{"num_hidden_layers": 12, "hidden_size": 128, "num_attention_heads": 2, "num_key_value_heads": 2, "head_dim": 64, "intermediate_size": 512, "vocab_size": 8192, "hidden_act": "squared_relu", "norm": "rmsnorm", "norm_place": "pre", "norm_eps": 1e-06, "positions": "learned+rope", "rope_theta": 73400.0, "rope_fraction": 1.0, "qk_norm": true, "attn_scale": 0.148, "bias": "none", "tie_word_embeddings": "early", "parallel_block": false, "extras": ["local attention windows", "shifted keys", "gated attention", "value embeddings", "an embedding shortcut", "learned residual scales", "capped logits"], "init": "normal", "init_std_qkv": 0.0195, "init_std_o": 0.00398, "init_std_up": 0.0195, "init_std_down": 0.00398, "optimizer": "adamw", "learning_rate": 0.0027, "lr_mult_qkv": 0.4, "beta1": 0.9, "beta2": 0.99, "lr_head": 0.0139, "warmup_steps": 248, "schedule": "wsd", "decay_fraction": 0.764, "decay_shape": "sqrt", "final_lr_fraction": 0.1, "batch_tokens": [16384, 32768], "max_seq_len": 2048, "doc_mask": true, "train_tokens": 170900000, "max_steps": 7047, "dataset": "wikipedia_en"}
Each number is 128 + 32 x the weight over its row's rms, rounded and kept within 0 to 255. Layers, rows and columns count from 0. The size above them is the row's rms in percent of the matrix's.

# layer 4 MLP down (transposed), 512x128, rms 0.139, rows 198-250, columns 0-63
size [109 100 103  87  93 114 105  95  98  85  94  82  90  84 100  93 100  92 100 114  97 113  89 107  98  97  96 108  93 100 102  94 110 108 108 107  91 119  89  89 101  97 108 102  89  92 109 100  92 105 105  90 108]
[[ 92 121 136  59 119 131  96 147 127 166  96 141 160  77 118  64 115  96 167  97 174 167 115 144 148  90 168  77  82  59  92 147 135 130 146 141 131  88 125 150 143  41 144 169 113 108 143 165  87 128 147 133  82 133 119 137 157  99 121 155 154 119 157 104]
 [149 100 141  84 102 178 212 138 134 142 117 139 118 124 110 122 106 134 125  83 134 130 106 171 118 171 110 147 142  39  70 136 156 130  81 132 152 187 177 158  89 160 140 173 107 117 103 117  81 124 203 108  84 156 150 169 128  81 142  82  93 105 146 174]
 [129 156 136 115 129 123 157 139 154 152 155  81 207 121 191 103 117 189 139 166 178 157 210 140 158 121 103  96 133 142 155  91 139  73 136 123  97 143 151 140 129 148 120 115 126 148 109 120  95  78 126 149  80  90 145 119 124 127 156 121  90 112 113 121]
 [123 186 118 144 120 104 170 135 145  92 134  84 136 109 200 138 167 112 116 121 160  97 154  86 130 116 159 133 119 101  83 103 136 128  87 119 129 136 140 154 121  91 156 184 133 140 142 136 102 140  80 160 115 112  59 156 112 134 154 171 137  66 127 117]
 [120  81 106 142 121 163 133 160  97 129 129 210 102  44  81 117 141 101 158 141 161 116  99 135 159 108  84 140  93  64  79 129 145 160 120 147 117 124 128 125 128  79 106 161  98  94 153  65 127 130 116 120 197 148 102 111 104 144 158 130 156 120 134 125]
 [116 131 129 106 148  63 100 176 114 124  87  92  78 120 102 114 121 151 142  85  85 152  85 140  85 151 142 138 123 167 127 156 154 138 110  85 113  48 122 136 121 106 135  80 185 151 164 197 153 131 135 139 172 116 109 142 111 176  85 146 146 151 144 139]
 [156  84 170 135  93 135 183 214 111 128 115 176 102 168 145 112 137 157  99  97 140 121 117 118 116  98 151 127 146 128 101 111 149 148 132  99 138  92 178  86 117 156 138 107 112 103 156  23 143 121 119 137 131 125 117 125 113 120 120  92  99  82 161 176]
 [129 117 102 117  90 155 144 133 161 100  21 136  76  89  78 133 208 150 103 125 111 127 127  92 204  88 127 164  90 134  53  99  64 199 127 152  91 110 106 131 129  71 158 102 133 142  68 136 130 117 122 136  76 111  52 128 172 168 189 119 130 122 139 110]
 [146  82 169 152 107 105 147 208 126 133  94 143  72 107  83  51  99 130 140 144 148  96  67 108  93 157 153 148 144 113  65 161 167 113  87 152 115 160 169 162 137  93 115 132 109 105 124  97 124 155 158 148 131 122 106 162 117 109 216 176 129 112  89  48]
 [152  96 145 108 128 120 106 166 131  50 109 126 135 123 134 121 134 133 148 117 120 112 120 106  62 132 115 119  98 123  97 100 152 117 117 186  58  95 137 161 114 126 184 174 133 120  90 102 108 110 189 170 145 144  57 226 134 169 165  99 102 126 145 132]
 [130 150  99 110  91 143 138 147  95  51  96 120  96 154 156 113 135  96 143  84 130 145 128 164 199 120 125  90 114 105 124  72  79 152 157 112 122 173 147  84 140  90  51  91 161 111  64  93  70 199 110 163 144  92 129 168 118  56 130 182 135  77 111  91]
 [125 108 125 134  99 115 178 105  94 103 117 142 130 109 105 100 106 102 138  94 127 106 106 138  95 167 125  94  72  93  22  93 118 114  81 162 135 150 125 141 142 116 157  98 105 153 114 123 135 116  94  86 170 109  30 205 116 133  99 122 148  67 131 172]
 [103 111 122 155 126 166 126 191 123  64  86 142  48 106 122 149  95 145 152 121 143 111 104 167 146 142 135 149  93 139  73 110 141 155 143 176 141  74 101 117 148 130 134 143 147  93 111  55  59 148  90 111 125 106 112 120 166 142 163 101 123 152  93 145]
 [ 49 138 127 167 199 107  91 133 117 129 102 109 121 139  96 184 175 110 129 135 110 127 133 131 178 164 154  99  93 113  38 175 139 129 171 130  80 111 110 118 123  85  56 160 124 129 122 101 134  99  93  94  95 112 148 156 153 124 145 204 124  94  98 133]
 [128  87 128 171  98 179 108 131 106 141 139 175 119 144 149 119 130 122 150 138 130  70 134 104  86 114  96 131 105 119 113  51  91 132 126 161 125  78  67 103 115 135 143 151 104 104 140 163 112 169 128 152 136 146 140 115 146 158 153 134 116 128 127 144]
 [ 88 113 163 165  61 127 197 169 159 163 116 153 156  88 111  97 158  81 200 121 113 144 114 124 151 126  71 117 149 126  43  93 160 128 100 119 153 154 101  99 176 106 105 123 212 133 170  93  57  86 112 115 146 105  82  62  93 116  87 115  89  94 151 120]
 [ 92  76 171 144 100 137  90 118 135 148 120 131  43 139 138 154 147 100 125 132 145 115 146 162  77 111 138  86 137 144 131 155 108 188 137 170 115 146  76 116 143  82 150 168 137 100 119 126 109 118 131 120 160 136  56 173 213  76 164 146 112 150 128 137]
 [143  90 120 122 144 119 169 190 138 111  84 182  89 104  84 135 129  88 166 126 179 100 120 146 119 120 105 173 103  35  90 125 142 143  78 124 123 114 144 119 158  76 139 114 141  82 130  59 128 147 110 121 143 134  63  92  90 160 163 157 153 136  95 133]
 [110 104  99 221 111 166 122 136 176 123 167 188  83  61 122 106 164 168 183 157 157  85 140  81 101  62 106 142 121 116 103  98 109 116 177 125 163 178 168 137 119 105  98 103  56  90 138  73  97 126 137 154 139  66  99 107 145 119 131 131 138  92  96 136]
 [179 143 162 172 134 167 124 125 182 121 118  97 108  78 100 104  84 126 128 145 145  95 127 131 150 102 155 169 123 158 133  85 136 140  94 151 105 177 156 109 164 124 138 178 131  49 112 109 147 119 181  99 109 154 119  84 147 101 138 166 151 107 100 194]
 [180 145 125 132 110 134 101 127 146  85 117 142 141 107  96 118 159 106  88 133 130 102 129 117 143 104 184 155 140 147 129 119  62 140 171 149 128 102 124 104 185 117 121 190 112 107  64 129 101 114  64 139 143 168 127  56 125 189  87 178 150  88 141 171]
 [173 144 130  88  91 168 121 132  79 113  87 125 143 133 164 180 107 126 142 101  59 144 131  91 114 104 144 164 143 115 177 136 147 127 174  87 166 144 125 144 115 152  99  79 131 185 111  70  83 158 138 155 118 142 162 101  99 193  89 158 158 120 136  93]
 [107  98 151 129 142 155 162 166  85 122 138 165 124 121 128 126 130  70 126 109 153 138  96 124 141 111 167 139  91  78 100 127 169 118 142 166  81 130  72 140  91  77 140 150 144 129  97 107  57 139 155 153 178 126  57 171 134  87 111  71 160 112 124 108]
 [157 148 147 116  74  69 138 149 136 168 128 124 148 125 104 113 145 135  98 135 131 128 151 101 148 203 200 119 113 142 110 128 125  59 137 126  91 170 159  88 154 163 139 182 157 130 147 104 150 171 148  50 195 147 139 127 202 141 113 124  70 128 135 186]
 [127 139 117 177 162 167 176 144  97  65 154 181  93 194 147 143 125 140 108  78  97 170 141 159 127 107 137 133  78  83 143 137 160 171 149 105 132 181 120 151  92 183  96 129 166 145 147  69 110 151 168 124 121 163 136 175 171 146 124  93 143 155 127 160]
 [115 147 101 158  83 167 156 134 171  85 100 168  68 144  96  97 108 153 108 109 173 133 113 140  72  91 151 163 122 105 108 130 125 178 119 168 138 154  70 142 133 138 121  90 148 125 138 163  68 168 162  69 105 159 121  73 126  99  77 120 118 101 155 108]
 [133  98 100 123 141 177 179 169 119 152 106 102 111 132 122 109 168 141 170 144 146 136 137 122 137 139 199 158  99 158 113  66 141 113 147 174 169 180 127 169 148  51 125 157 108  88  84 202 127  93 158 124 108 156  74 120 122 128 144  98 125 131 160 154]
 [133 129 144  81 149 127  79 160 110 161 105 113 131  61  75  66 103 146 161  82 122 111 111 126 113 179 129 138  90  86  83 133  86 115 134  81 110 101 180 154 128 163 158 116 189  94 142 119  64 151 183 148 117 154 151 152  73 172  88 193 133  61  93  98]
 [103  87  89 177 128  98 123 207 183 102 106 146 161 154  74 171 129 134 168 148  99 113 116 112 104 110 141 123 122 101 122 113  74 170 180 138 112 175 132 149 141 177  88 139 123 117  49 107 124 136 126 118 156 155 101 122 160 100 173 194 158 116 131 149]
 [110 136 122 126 100  89 140 133 163 180 199 172 153 123  81 115 122 200 215 114 185  72 159 125 107 115 124  58  91 165 119 121 104  79 162 132 183 113 100 114 105  92 157 111 128 127 137 147 158 148  77 129  50  92 176 124 159 172 122  85 108 128 156  96]
 [143 160 188  64 119 116  74 120 126 137 176 141 161 166 110 131 150 166 186 168 148 196 156  75 119  74 114 125 113 135 104 113 129  90 150 161 175 111 107 187 160  62  94 120 104 130  77 135 106 172 109 103 101 160 126 115 152 144  89 174 108 158 138 103]
 [126 163 132 113 144 144 175 138 147 139 106 183 128  89 102  94 149 103 128 122 140 164 160 129  94 131  78 153 134  79  85 124 139 114  61  92 214 120 134 132 130  59  83 131 182 132 160 120 125 134 150 123 167 141  71  52 164 139 108 125 137 135 146 126]
 [127 155  76 126  94  87 149 146  98 138 158 147 201 159 149  88 122 145  81 129 142 126 129 199  65 164 202 165 126  94 173 169 141 166 157 134  88 146 169 163  93 179 146 133 108 142 144 135 116 130 151  62 126  90 164  93 140 127 165 194 138 153 114 131]
 [110 154 100  86 151 165 145 133 119 118 158 132 104 140 128 162  94 118 183 132 149 104 141 123 118 140 119 113 136 136 104 160 145 134 158 114 124 127  97 123  73  86 115 125 148 111 177  89 174 186  92 138 129  98 122 105 128  74 107  88 133 118 102 100]
 [121 139  97 128  97 141 176 155 172 110 118 164  98 130 156  88 156 113  70 152 113 163 133 125 140  66 132 143  59 152 134 120 115 187 128 158  98 102 158 157 138 152  98 138  94 151 127 128  89 103 154 107 125 113 126  98  80 109 138  96 149 113 133 109]
 [119 134 133 126 141 127 142 172 200 155 113 141 130 128  59 146 154  83 137  91 114 175 134  86  63 107  98  93 146 157 134 129 117 109 106 137 165  90 107 138  88  81 122 129 148 138 139  73 164 116 131  99  96  80  72  86 156 162  64 141 109 167  74 163]
 [142 108 102 129 112 128 119 167  88  93 124 123 126  15 146  89 119 144 138 110 170 144  85 125 101 151 175 116 117  83  82 135 142 164 175 117 130 169 113 160 123  92 118 106  86 160 234  96 124 104 150 123 158 140 100 191 172  97 148 152 136 183 148 138]
 [117 178 122  99 131 103 139 130 142 198 172 136 126 156 149  86 120 134  86 128 102  72 124 142 132  88 149 170 116  82 188 108  67 109 138 120 126 159 183 136 139  84 119 132 109  90 103 134  88  94 174 114 172 165 124  88 118 156  94 136  70  85 152 175]
 [148 102 150 174 141 202 127 135 122 150 137 138 102 116 168 139  64 175 157 116 121 127 150 103 122 115 178  96 132 104 121 118 102 128 109 110  89 124 209 103 127 130  99 108 139  81 171  74 186 121  34 123 152 114 143 117 141 130  91 101  85 154 126 146]
 [122 136 109 150 150 111 141 128 160  98 141 108 140  99 166  89  45 113 123  77 103 135 192 124 122 112 133 161  77 119  32 179 148 130  70 193  80  70 133  86 132 129 120 149 134 110  80 132 117 141 138 132 215 155  57 106  91  94  77  92 104  96 115  89]
 [167 131 179 132  93 137 131 145 158 115 100 114 144  41  88 167 166 156 151 148 105 105  86 115 140 107  59 138 102 115  86 145 102 143  80 126 107 137  71 149 199  97 146 143 102 144 160 144  88 155 200 137 176 110 132 146 119 143  73 119  49 114  59  96]
 [113 151 139  83 163 143 147 160 120  97  96 104  98 157 188 143 102 136 113 127  91 116 129 132 145 143 173 117 131 147  77 134 159 132 134 150 135 121 161 157 157 168 164 158 147 101 155 157 114 147 151 134 137 143 136 127 107 155 118 109  65 120 123 173]
 [136 122 107  87  99 189 113 170 178  95 133 114 118 121 151 131 152 123 120 115  93 128  79 117 100  59 139 147 152 141  76  93 107 127 147 132 182 116 173 114 135 111 138 132 149  82 109 120  77 127  91 116 115 123 106 135 106 155 125 150 146 109 154 137]
 [ 96 102 115  73 125 118 166 149 152 119 136 203 143 131 106 109 183 116 122 110 113 136 110 138 131  86  95 122  89 123 114 170  82  82  91 203  97 144  96 191 162 113 100 106 199 158 187 154 138 133 113 155 194  78 111  68  82 167  99 120 106  98 165 131]
 [133 119 119 167 119 189 201 149 122 100  92 122 154 131 120  84 161 104 134 119 165  95 177 176  88  94 157 185 103 123 103 105 169 103  44 105 118 135 157 131 150 127 165 126 131  93 111 123 144 149 120 144 201 116  61  70  89 224  97 158 127 103 154  86]
 [101 135 131 168 120 116 112 142 116  82 130 167  93 151 129 163 215 129 147  93  76 168 146 162 101 135 141 183  90  86 101 126 148 129 110 142 113 150 114 137 124 151  70 154 121 110  89 137  92 119 149 127  78 174  64 103 135 117 192 130 140 120 131  94]
 [201 140 133 146 140 141 155 171 147  90 112 135 123 126 120 121  78 113  74 198 173 126 108 134 188 129 133 156 149 153 138 166 179 122  81 142 135 183 156 133  92 195 124 149 131 132 107 181  93  98 125 116  87 135 151 181 114 104  96 201 149  74 144 118]
 [ 76 189 114 172 167 113 114 171 160 152 128 144 155 172  61 113 120 162  88 123 100 109 114 127 129  62 162  96 209 117  93  90 135  69 127 161 180 155  39 122 161  99 118 176 149 161 144 132 112 138  94 122 164 131 118 160  76 140 148 130 121 130 153 159]
 [126 139 130 147 148 169 179 177 192  68 122 145 128 137  84 166 179 104 141  95 195 162  96  82 117 146 188 100 116 142  91 103  66 196 156 177  95 120 115  42 102 109  89 140 138 112  88 151 105 158 130 112 172 112  46 134 179 121 115 174  57 144 133 108]
 [ 60  63 121 132 154 153 205 142 191 130  97 148 100 113  79 141 124  66 127 179  86  82  82 124  75  98  96 134 145 161 121 113 106 141 169 192 160 118 176  97 161  68 175 137 160 124 123  82 162 102 161  84 124  74  87 155 110 118  90  91 148 170 139 114]
 [112 165 104 112 139 151 116 151 192 160 155 117  89 156  67 116 119 143 171  94  96 104 131 129 141 104 110  93 141 134 108 145 154  53 119 130 132  99  97  81 107 133 146  92 156  70 141  44 164 177  82 118 119 138 141  47  78 130  97 104 174 167 123 121]
 [117 158 131 136  96 151 185 140 202 139 125 106 139 187 154 153 137 122 125  93  98 104 120 159 149  73 139 116 110 131  16  97  78 189 130 148  74 120 137 146 156  93 127 150 133 155 105  96 136 158 118 172 172 117 107 126  63 150 139 159  99 147  93 119]
 [152 180 102 116  93 104 159 184 180 128  91 137  87 146 149 137 123 138 141 132  53 180 153 144 138 158 164 110 166 174 166 108 124 171 101 106  88 110  64 158 128  71 104 115 149 150 132 162 138 158 131 166 169 125 143 115 168 191 106 117 121 101 103 103]]
# layer 4 MLP up, 512x128, rms 0.149, rows 199-250, columns 0-63
size [ 96 104  86  85 120 106  95  98  81  92  80  91  86  96  93  97  78 111 109  93 115  86 107 102  94  93 117  97 102 108  88 116 113 111 112 100 122  90  85  98  96 109  98  89  90 111 105  86 104 109  87 108]
[[156 142 106 107 141 112 159  52  35 179 130 178 142 121 163 129 103 137 114 115  98 129 135 144 147 138  96 104  70 121 166 132 146 149 130 163 162 100 154 168 144 111 141 121 111 208 140 120 160  67 168 138 195 132 145 142 113 135 114 170 140 179 119 155]
 [131 132 128  83 108 126 177  60 131 156 102 149  72 168  75 114  97 119 119 112 148 129 139 119  66 132 176  81 136 108 143 180 115 164 112 154 124 191 124 137 163 179 109  78 167 153 105 104 119  55 111 110 188 195 118 142  90 124 124 137  95  92 101  87]
 [ 91 181  68 146 107 161  73 138 139 118 164 145  91 129  76 136 128 153 154 144 136  80  81 122 115 126 145 116 111 153 152  98 112 140 193 110  73 139 143 155  86 136 113 118 125 126 123 103  91 142 116  95 155 115 171 145 120 165 114 121 205 138 109 143]
 [118 142  77  91 109 112 102  93 125 117 138 191 113 123 181 135 133 115  66 182 114 108 148  96 119 108 145 137 115 106 216 149 165 169  96 103 105 133 125  66 167 113  92 185 164 122 115 156 124 169 110  94 158 144 140 133 159 106 169 104 112 142 141  78]
 [182 193  63 116 151 122 187 159 127 160  86 175 158 117 174 110 119 120  73 142 125 156  82 128  63 167 152 100  75 107 145 173 116 121 158 160 138 150  96 141 161 119 120 158 170 165 141 135 154 137 189 143 165 112 185 130 159 133 139 103 119  73 122  94]
 [163 165 104 158 110  66 178 130  26 154 158 169 129  90 105 140 113 128 120  77  92 150 116 116  68 119 170 148 130 126 135 149  70 160 161 109 113 114 155 147 115 196 110  92 132 172 127 114 145  90 176  67 109  99 125 139  85 118 181 150 105 154 123 125]
 [122 248 116 133 149  86 143 154  95 133 117 139 126 136 184 122 119  94 158 148 133 143 161 103 135 144 142 142 101 154 181 103 159 156 158  91 135 122 122 106 149  89 173 128  73 130 172 156 121 137 201 141 137  87 118 106 177 156 134 114 152 161 142 158]
 [151  99  81  96 101 129 146 125 124 142 103 125  66 118 150 208 133  89 115 110 148 110 146 135  98 139 162 132 100  64 187 144 128 132 128 108  82 192 145 120  93 158  49  53 122 135 166 122 159  80 118 118 146 160 164  82 105 106  97  77  93 116 146 102]
 [129 148 134 173 154 106 105   6 140 109 127 124 116 148 131 164 133 105  66 172  87 141 130 103 189 116 103 150 109 135 130 115 158 140 118  75 161  85 128 118 165 118 152 118 134 165  99 112 143 151 202 108 150 125 158  63 135 138 132 108 151 135 141 123]
 [141 124 109 158 117 143 141 127  89  92 118  74  67 133 139 129 103 125 102 111 131 134 164 172 151 160 173 139 130 142 192 175  85 147 114 170 117 179 101  92 136 202 130  95 152 151  70 175 143 161 117 115 186 128 189 155 145  66 105 141 157 108 129  97]
 [172 188  72  99 135 127 146  81 190 129 165  74 133 142 123 158  81 135  76 105  82 151 163 131 144 172 102 114  94 142 155 104 117 193  97 160 113 147 132 107 142 142 169  95 120 154 145 165 157 170 156 180 134 162 117  87 154 155  76  93 159 129 132 107]
 [178 141 152 149 122 132 152  67 101 103 103 124  93 146 152  85 105 120 147 124  89 106 163 115  87 163 173 147 156  47 179 133 170 109 121 150 183 148 153 103 170 133 136 157 157 146 135 108 117 182 130 160 121  57  97 160 111 127 111 108 144 122 175 111]
 [173 107 152  81 133 146 146 167 117  87 132 143 156 148  91  78  93  53 123  94  87 124 191 136  75 128 100 124 151 147 174 188 130 135 150  88 186 135 155 116 158  88 144 143 170 156 157 160 166 113  56 134 144 107  94 139 101 180 164  70 109 142 150 163]
 [ 90 144  74 120 109 110 162 119 113 171 181 182  95 115 141 132 130 138  91 147 110  99 118 112  53  96 132 138 106 141 188 185 124 196 140  90 183 113 187  68 160 135  56 129 150 130 128 143 154 156 142 130 125  85 177 119 124 138 169 123 112  74  91  64]
 [111 175 139 156 140 130  42  99 111 138  95  93 129 146  89 147 186 111  83 131  79  46 148 145 119 178 119 201  71 172 206 193 117 112  89 102 110 142 168 157 144  81 130  91 151 159 142 152 191 107 127 133  89 120 148 158 172  78 116 142 178 148  93 135]
 [160 166  94  71 167  93 108  71 134  72 159 166 165 171 164 169 126 165 154  97 128 132 104  32 146 122 150  75 110 138 179 152 118 137 159 124 122 156 106 147 140 118 149 101 143  83  76 110 158 148 141 120 126 159 126 131 124 136 145 183  92  93 138 153]
 [149 117 110 114 135  82  86  88  65 114  95 136  92 127 111 143 127 102  64 150 103  90 164 110 129 123  76 113  92 120 170  96 120 117 103 109 152 139  91 118 126 155 110 194 133 228 146 117 165 153 121 105 111 182 137  79  97 119 133 106 163 137 134 124]
 [154 155 155 170 111 123 127 116 136  96 122 119 131 156  99 153  91 170 126 136 137 118  97 105  93 178 124 131 122  86 145 155  84 134 137 198 127 156  89 162 207 160 154  89 190 150 112 164 161 116  86  94 132 176 137 142  99 107 168 117 119 132 192 176]
 [174 146  98 113 129  89 144 139 102 186 113 162  84 107 118  95 115 125 139 141  83 109 180 160 136 155 114 106 154 126 164 181 112 206 134 141 113 152 104 162 154 159 129  97 173 107 140  42 127 125 111 156 162 115 144  67 107 108 115 166 109 129 117 136]
 [153 107  54 115  84 125  93  77 109 139 133 136  89 158  53 156 152 143 110 107  89 159 108  93  79 116  73 125 144 117 163 126  84 122 138  89 155 136 143 142 138 175 156 151  97  94 186 130 125 106 144 130 159 165 150 141 113  91 193 122 133 134  86 115]
 [179 165 142  90 101 156 135  92 140 150 109  89 110  78 152 140 144 131 138 181 142 102 180 112  74 128 168  96 116 185 137 128 104 158  75 161  88 132  93  64 105 116 105  95 113 136  68 114 162  83 170 127 166 131 145 114 142 177 114 162 101  98 119 211]
 [185 124  67 155 122 107 134 139 130 103  93 160  63 143 118 167 134  73 173 191 141  54 135  52  63 194 147 101  84 103 156 102  94 166  93 117 120 101 162  91 139 150 132  95 102 110 206 114 120 146 125 114 109 139 146  96 100 180 136 132 108 112 166 126]
 [116 120  90  94 122 137  81 124 148 125 115 107 132  98 102 141 100 167 103 136  75  73 140 162 165 173  76 183 157 216 182 119 130  78 125 182 127  67 144 125 105 106 113  92 138 154 113 123 152 134 130 115 191 119 168 104 161 154 154 120  93 107 168 163]
 [138 145 108 107 150 118 124 120 123 164 144 160 166  37 138 142 140 147 112 207 140 126 153 105  43 110 101 100 118 148 131 154 108 175 104 172 148  79 124  83 155 110 116 122 127 146 128 192  87 178 151 116 130  99 126 121 124  96  93  94  82 119  63 111]
 [138 192 127 122 100 123  77 160  99 145 171 124 149 129 134 148  91 112 127  88 125 128 110 154  75  72 157 119 115 116 151 160 171 152 184 152  94 102 109 146 120  84 111  92 143 153 125 135 159 142 142 144 173 196 103  95 181 139 110 154  69 119  92 118]
 [130 197 125 111 162 115 154 112  85 165  98 170 152  89  91 152 104 127 164 127  96 105  90 107 153 195 154 126  90  77 152  94 138 142 130 124 118 132  89 166 136  51 120 103 114 119 126 155 168 146 118  75 124 142 124 104  77 150 159 116 107 101 171 159]
 [104 164 126 133  67  74 138  93 173  74  69 110 141 151 114 157  90  70 150 146 160 129 125 144  96 132 148 129 157 122 152 153 161 124  72 111  90  98 112 111 142 158  72 116 110 147 147  85 120 101  77  93 168 130 184 131 187 173 143 111  83 148 171 148]
 [129 139 181  94  39  64 130 125 148 174  91 172  98  56 165 149 104  98 127 159 127 104 121 137 141 131 105  90 161 187 156 161 143 103 134 171 108 152 142  97 173 115 137 124 116 128 183 161 105 128  93 106 162 100 122 161 107 115 103  73  92 123 114  74]
 [198 120 126  95 140 105 143  91 129 155 109 109  80 122 132 124  50 103 129 110 141 138  75 149 163 137 147 115 156 126 144 141 115 161 137 127  95 130  98  71 138 136 168  84 145 108 181 145  93 110  48 124 159 117 169  84 185 155 190 133 118 103  94 182]
 [115 104  78 193  75 144 115  85  90 164 109 123 115 109  97 148  97  94  93 146  92  76  63 106 130 186  87 144 160 141 138 126 137 185  75 109 108 111 144 121 146 138 134  85 162 136 173 164 116  93 126 139 142  83 144 122 117 156 143 103 124  87 103 118]
 [135 108 117 174 151  80  80 101 116 149 138 152  78 107  92 129 117 117  93 189  71 113 133 120 101 130  98 124  85 116 180 144 115 113 126 106 132  90 163 194 156 108 126 154 149 202 148 114 177  70 144 164 128 170 147 186  91 142 125 127 147 185 100 116]
 [110 138 115 124 154  89 134 116 201 152  77 111 136 136 121 109 184 109 117 108 125 122  75  78 121 147 135 114 111 163 148 149 158 126 136 147 109  85 106 106 147 111 114  93 192 179 130 150 122  77 105 161 110 168 138  74 162 135 104  78 177 155 158 148]
 [ 63 143 123 186 122  88 160 150 136 184 106 137 162 126  81 141  68 109  81 138 102 153 103 138  79  96 125  32 102 149 166 133 172  74  78 147 121 176 119 137 117 168 184 137 158 183 102 139  91 127 102 137 126 166 162 154  84 128 145 129 101 142  79  78]
 [115 166 191 165  92 118  94 119 186 126  97  83 125 115 167 139  81 111 104 124  64 131 144 108  90 155 176 166  99 114 166 132 153  95  79 147 131 141 175  76 129 134  85 150 142 197 138 121 165 112  96 145 120 111 131  88 138  91 114 142  80 110 121 135]
 [105 137 156 107  86 118 119 140  90 162 147 106 172  99 125 157 118 137 148 162 148 129 107  83 164 114 134 140 102 174 156 139 138 151 117 109 182 127 127 116 162 149 125  97 132 169 109 113  94 154  62 118 150 168 167 170  92 154 162 128  86  86 135 117]
 [123 108 156 149 146 114 150  99 156 117  99 121 119 138  98 179 107  91 135 178  63 143  64 107 145 176  95 143 128 201 140 113 148 151 173 131 110 156 120 132 154 165  79 108 180  81  63 107 156 189 194  83 119 151 175  65 151 138 150 106 159 138  85 155]
 [113 153 152 129 127 113 190 126  85 122 101 128 135  85 138 159 137  85  74 147 143 130 109 108  89 160  95 117 113 150 160 198 146  83 124 156 183 190  72 108 109 129 132 113 169 136 133 139 171 175 101 113 165  80 148 176 178 100 122 155  89  89 136 142]
 [182 140 110  57 128 115  67  77 127 102 157 129 135  98 137  76 130 137 133 129 101 117 139 121 145 130 137  70 112 120 139 128 159 106 108 160 155 192 151 165 120 142 130 136 215 117  67  95 119 117 164  76 161 144 123 136 105 188  78 134 172 140 151 134]
 [106 211 102 179  66  74  86 144 113  80 140 201 154  82  97 106  82 159 155  95 152 121 107 168 127 104  95 124 119 130 126 164 118 144 116  88 104  97  71 125 117 157 135  94 165 118  60 106 122 180 143 147 125 156 124 125  66 141 122 204 171 108 121 108]
 [148 120  83 142 105  97 124  89 124 107 117  80 106 151 123 129 153 155 104 163 172 142  98 123 125 172 178 141  91  80 186 141  97 150 156 121 114  38 197 103 117 144 150 128 113 154 160 195 192  72  96 150 153 159 171 100 158 102 148 120 116 175 141 150]
 [130 174 106 116 129 133  87 120 109 114  98 161 145 151  98 124 130 102  87 104  73  79 146 164 111 115 115  84 129 172 173 144  81  98 189 156 104 109 124 111 141 100 187  97  74 112 129 109 147 142  96 192 118 141 145  92 176 126 148 100 110 141 151 112]
 [114 168  89 116 159  89 139  33  94 202 116 117  82  64 124  97 163  95 129 102 101 112 147 129  95 150 155 117  74 143 136 130 147 116  97  99 183 108 117 110 161 127 117 152 101 156 140  83 127  80 122 121 143 184 134  48 114 158 168 159 139 163 135 102]
 [112 174  59 131 137  90  88  96 125 147 158 145 154 182 180 126 151 164  82  94 106 140 119 134 143 142 144  60 128 108 149 162 158 131 128 171  87 157 168 178 142 184 113  95 143 154 117 119 134  77 138 171 155 117 122 180 114 179  94 111  87 110 131  91]
 [111 243  98 130 103 116 102 139 116 169 106  97 118 100  96 192 107 106 114 131 121  58 125 137 149 174  89 132 104 154 124 156 176 172  87 124  45 154 108 121 130 122  68 120  92 132 103 149 132 164 137 123 175 144 133  80 129 121 121 116 136 133 155 110]
 [156 156  88 155 114 117 156 149 142 104 125 165 167  93 114 109 151 124  77 163 129 106 167  86 109  91 113 139 119  62 130 126 177 191 149 145 155 134 131  93 130 100 178 104  51 139 131 105 145 125  94 136 138  95 137 135 137 147 194 107  87 139 127 129]
 [163 146 136 153  90 101 134 118  91 177 135 103 124  61  85 112  79 145 162 150 143 131 107 115  94 193 193 106  79 140 134 128 115 141  91 124 154  94 126 105 170  90 108 138 149  94 146  96 194  78 120 121 132 124 145 127 125 171 103  63 149 109  98 199]
 [185 102  79 136 132 117 119  89 116 123 118 112 106  88 108 122 155 146 132 120 141 157 113 141  98 177 164 133  62  86 153 107  86 212 162 161 138  76 138 129 146 187 142  98 142  68  89  89 102 133 178 127 151 120 148 167 147 169 118 114  74  91  70  95]
 [196 197  91 150 154 130  90  81 134 124 100 125 145 118 106 157 107  99 135 115 132 138 118 133 171 181 136 157  89 152 220 134 121 102 136 136  99  94 169  83  80 102  97 150 120 142 154 181 187 155 131 144 107 131 114  99 165 157 149 134 160 119 115 110]
 [172 141 139 140 136 113 128  69 178 110  61 114 138 122 201 138  98  86 147 130 113  94 123 119 155 121 129 110  79 175 159  97 119 122 161 134 117  96  83 152 109 117 108 112 112 119 158 155 111 166 111 119 115 122 118  65 110 114 179  92 115 133 155 180]
 [102 142 122 136  95  95 115 120 155 160 116 128  99 145 131 128 127 123 103 146 116 101 158 146  70 142 130  92 139 120 123 160 190 164 129 100 161 173 130 182 158 129 118 108 132 160 118  96 103 196 101 104 221  93 152  75  81 131 128 146 149 129 150 118]
 [125 175 116 147  92 137 155  63  80 208 132 146 156 146 112 106 129 113  97  94 130 119 118 177 134  88  75 103 171 105 171 188 111 170  62 133 108  84 168 138 124 119 178 128 201 163 114 171 116  92 122 169 133  87 154 162  69 127 116 141 146 142  96 119]
 [110 157  89 183 197 137 160 122 155 115  86  80 137 183 141 154  73  88 143 130 113 130 104 150 114 129 107 110  72 173 148 126 151 164 171 153  91 117  97 124 172 161  97 184 112 177 108 144  90  90  84 157 125 152 140 127 126 157 153 127  87 103 108 126]]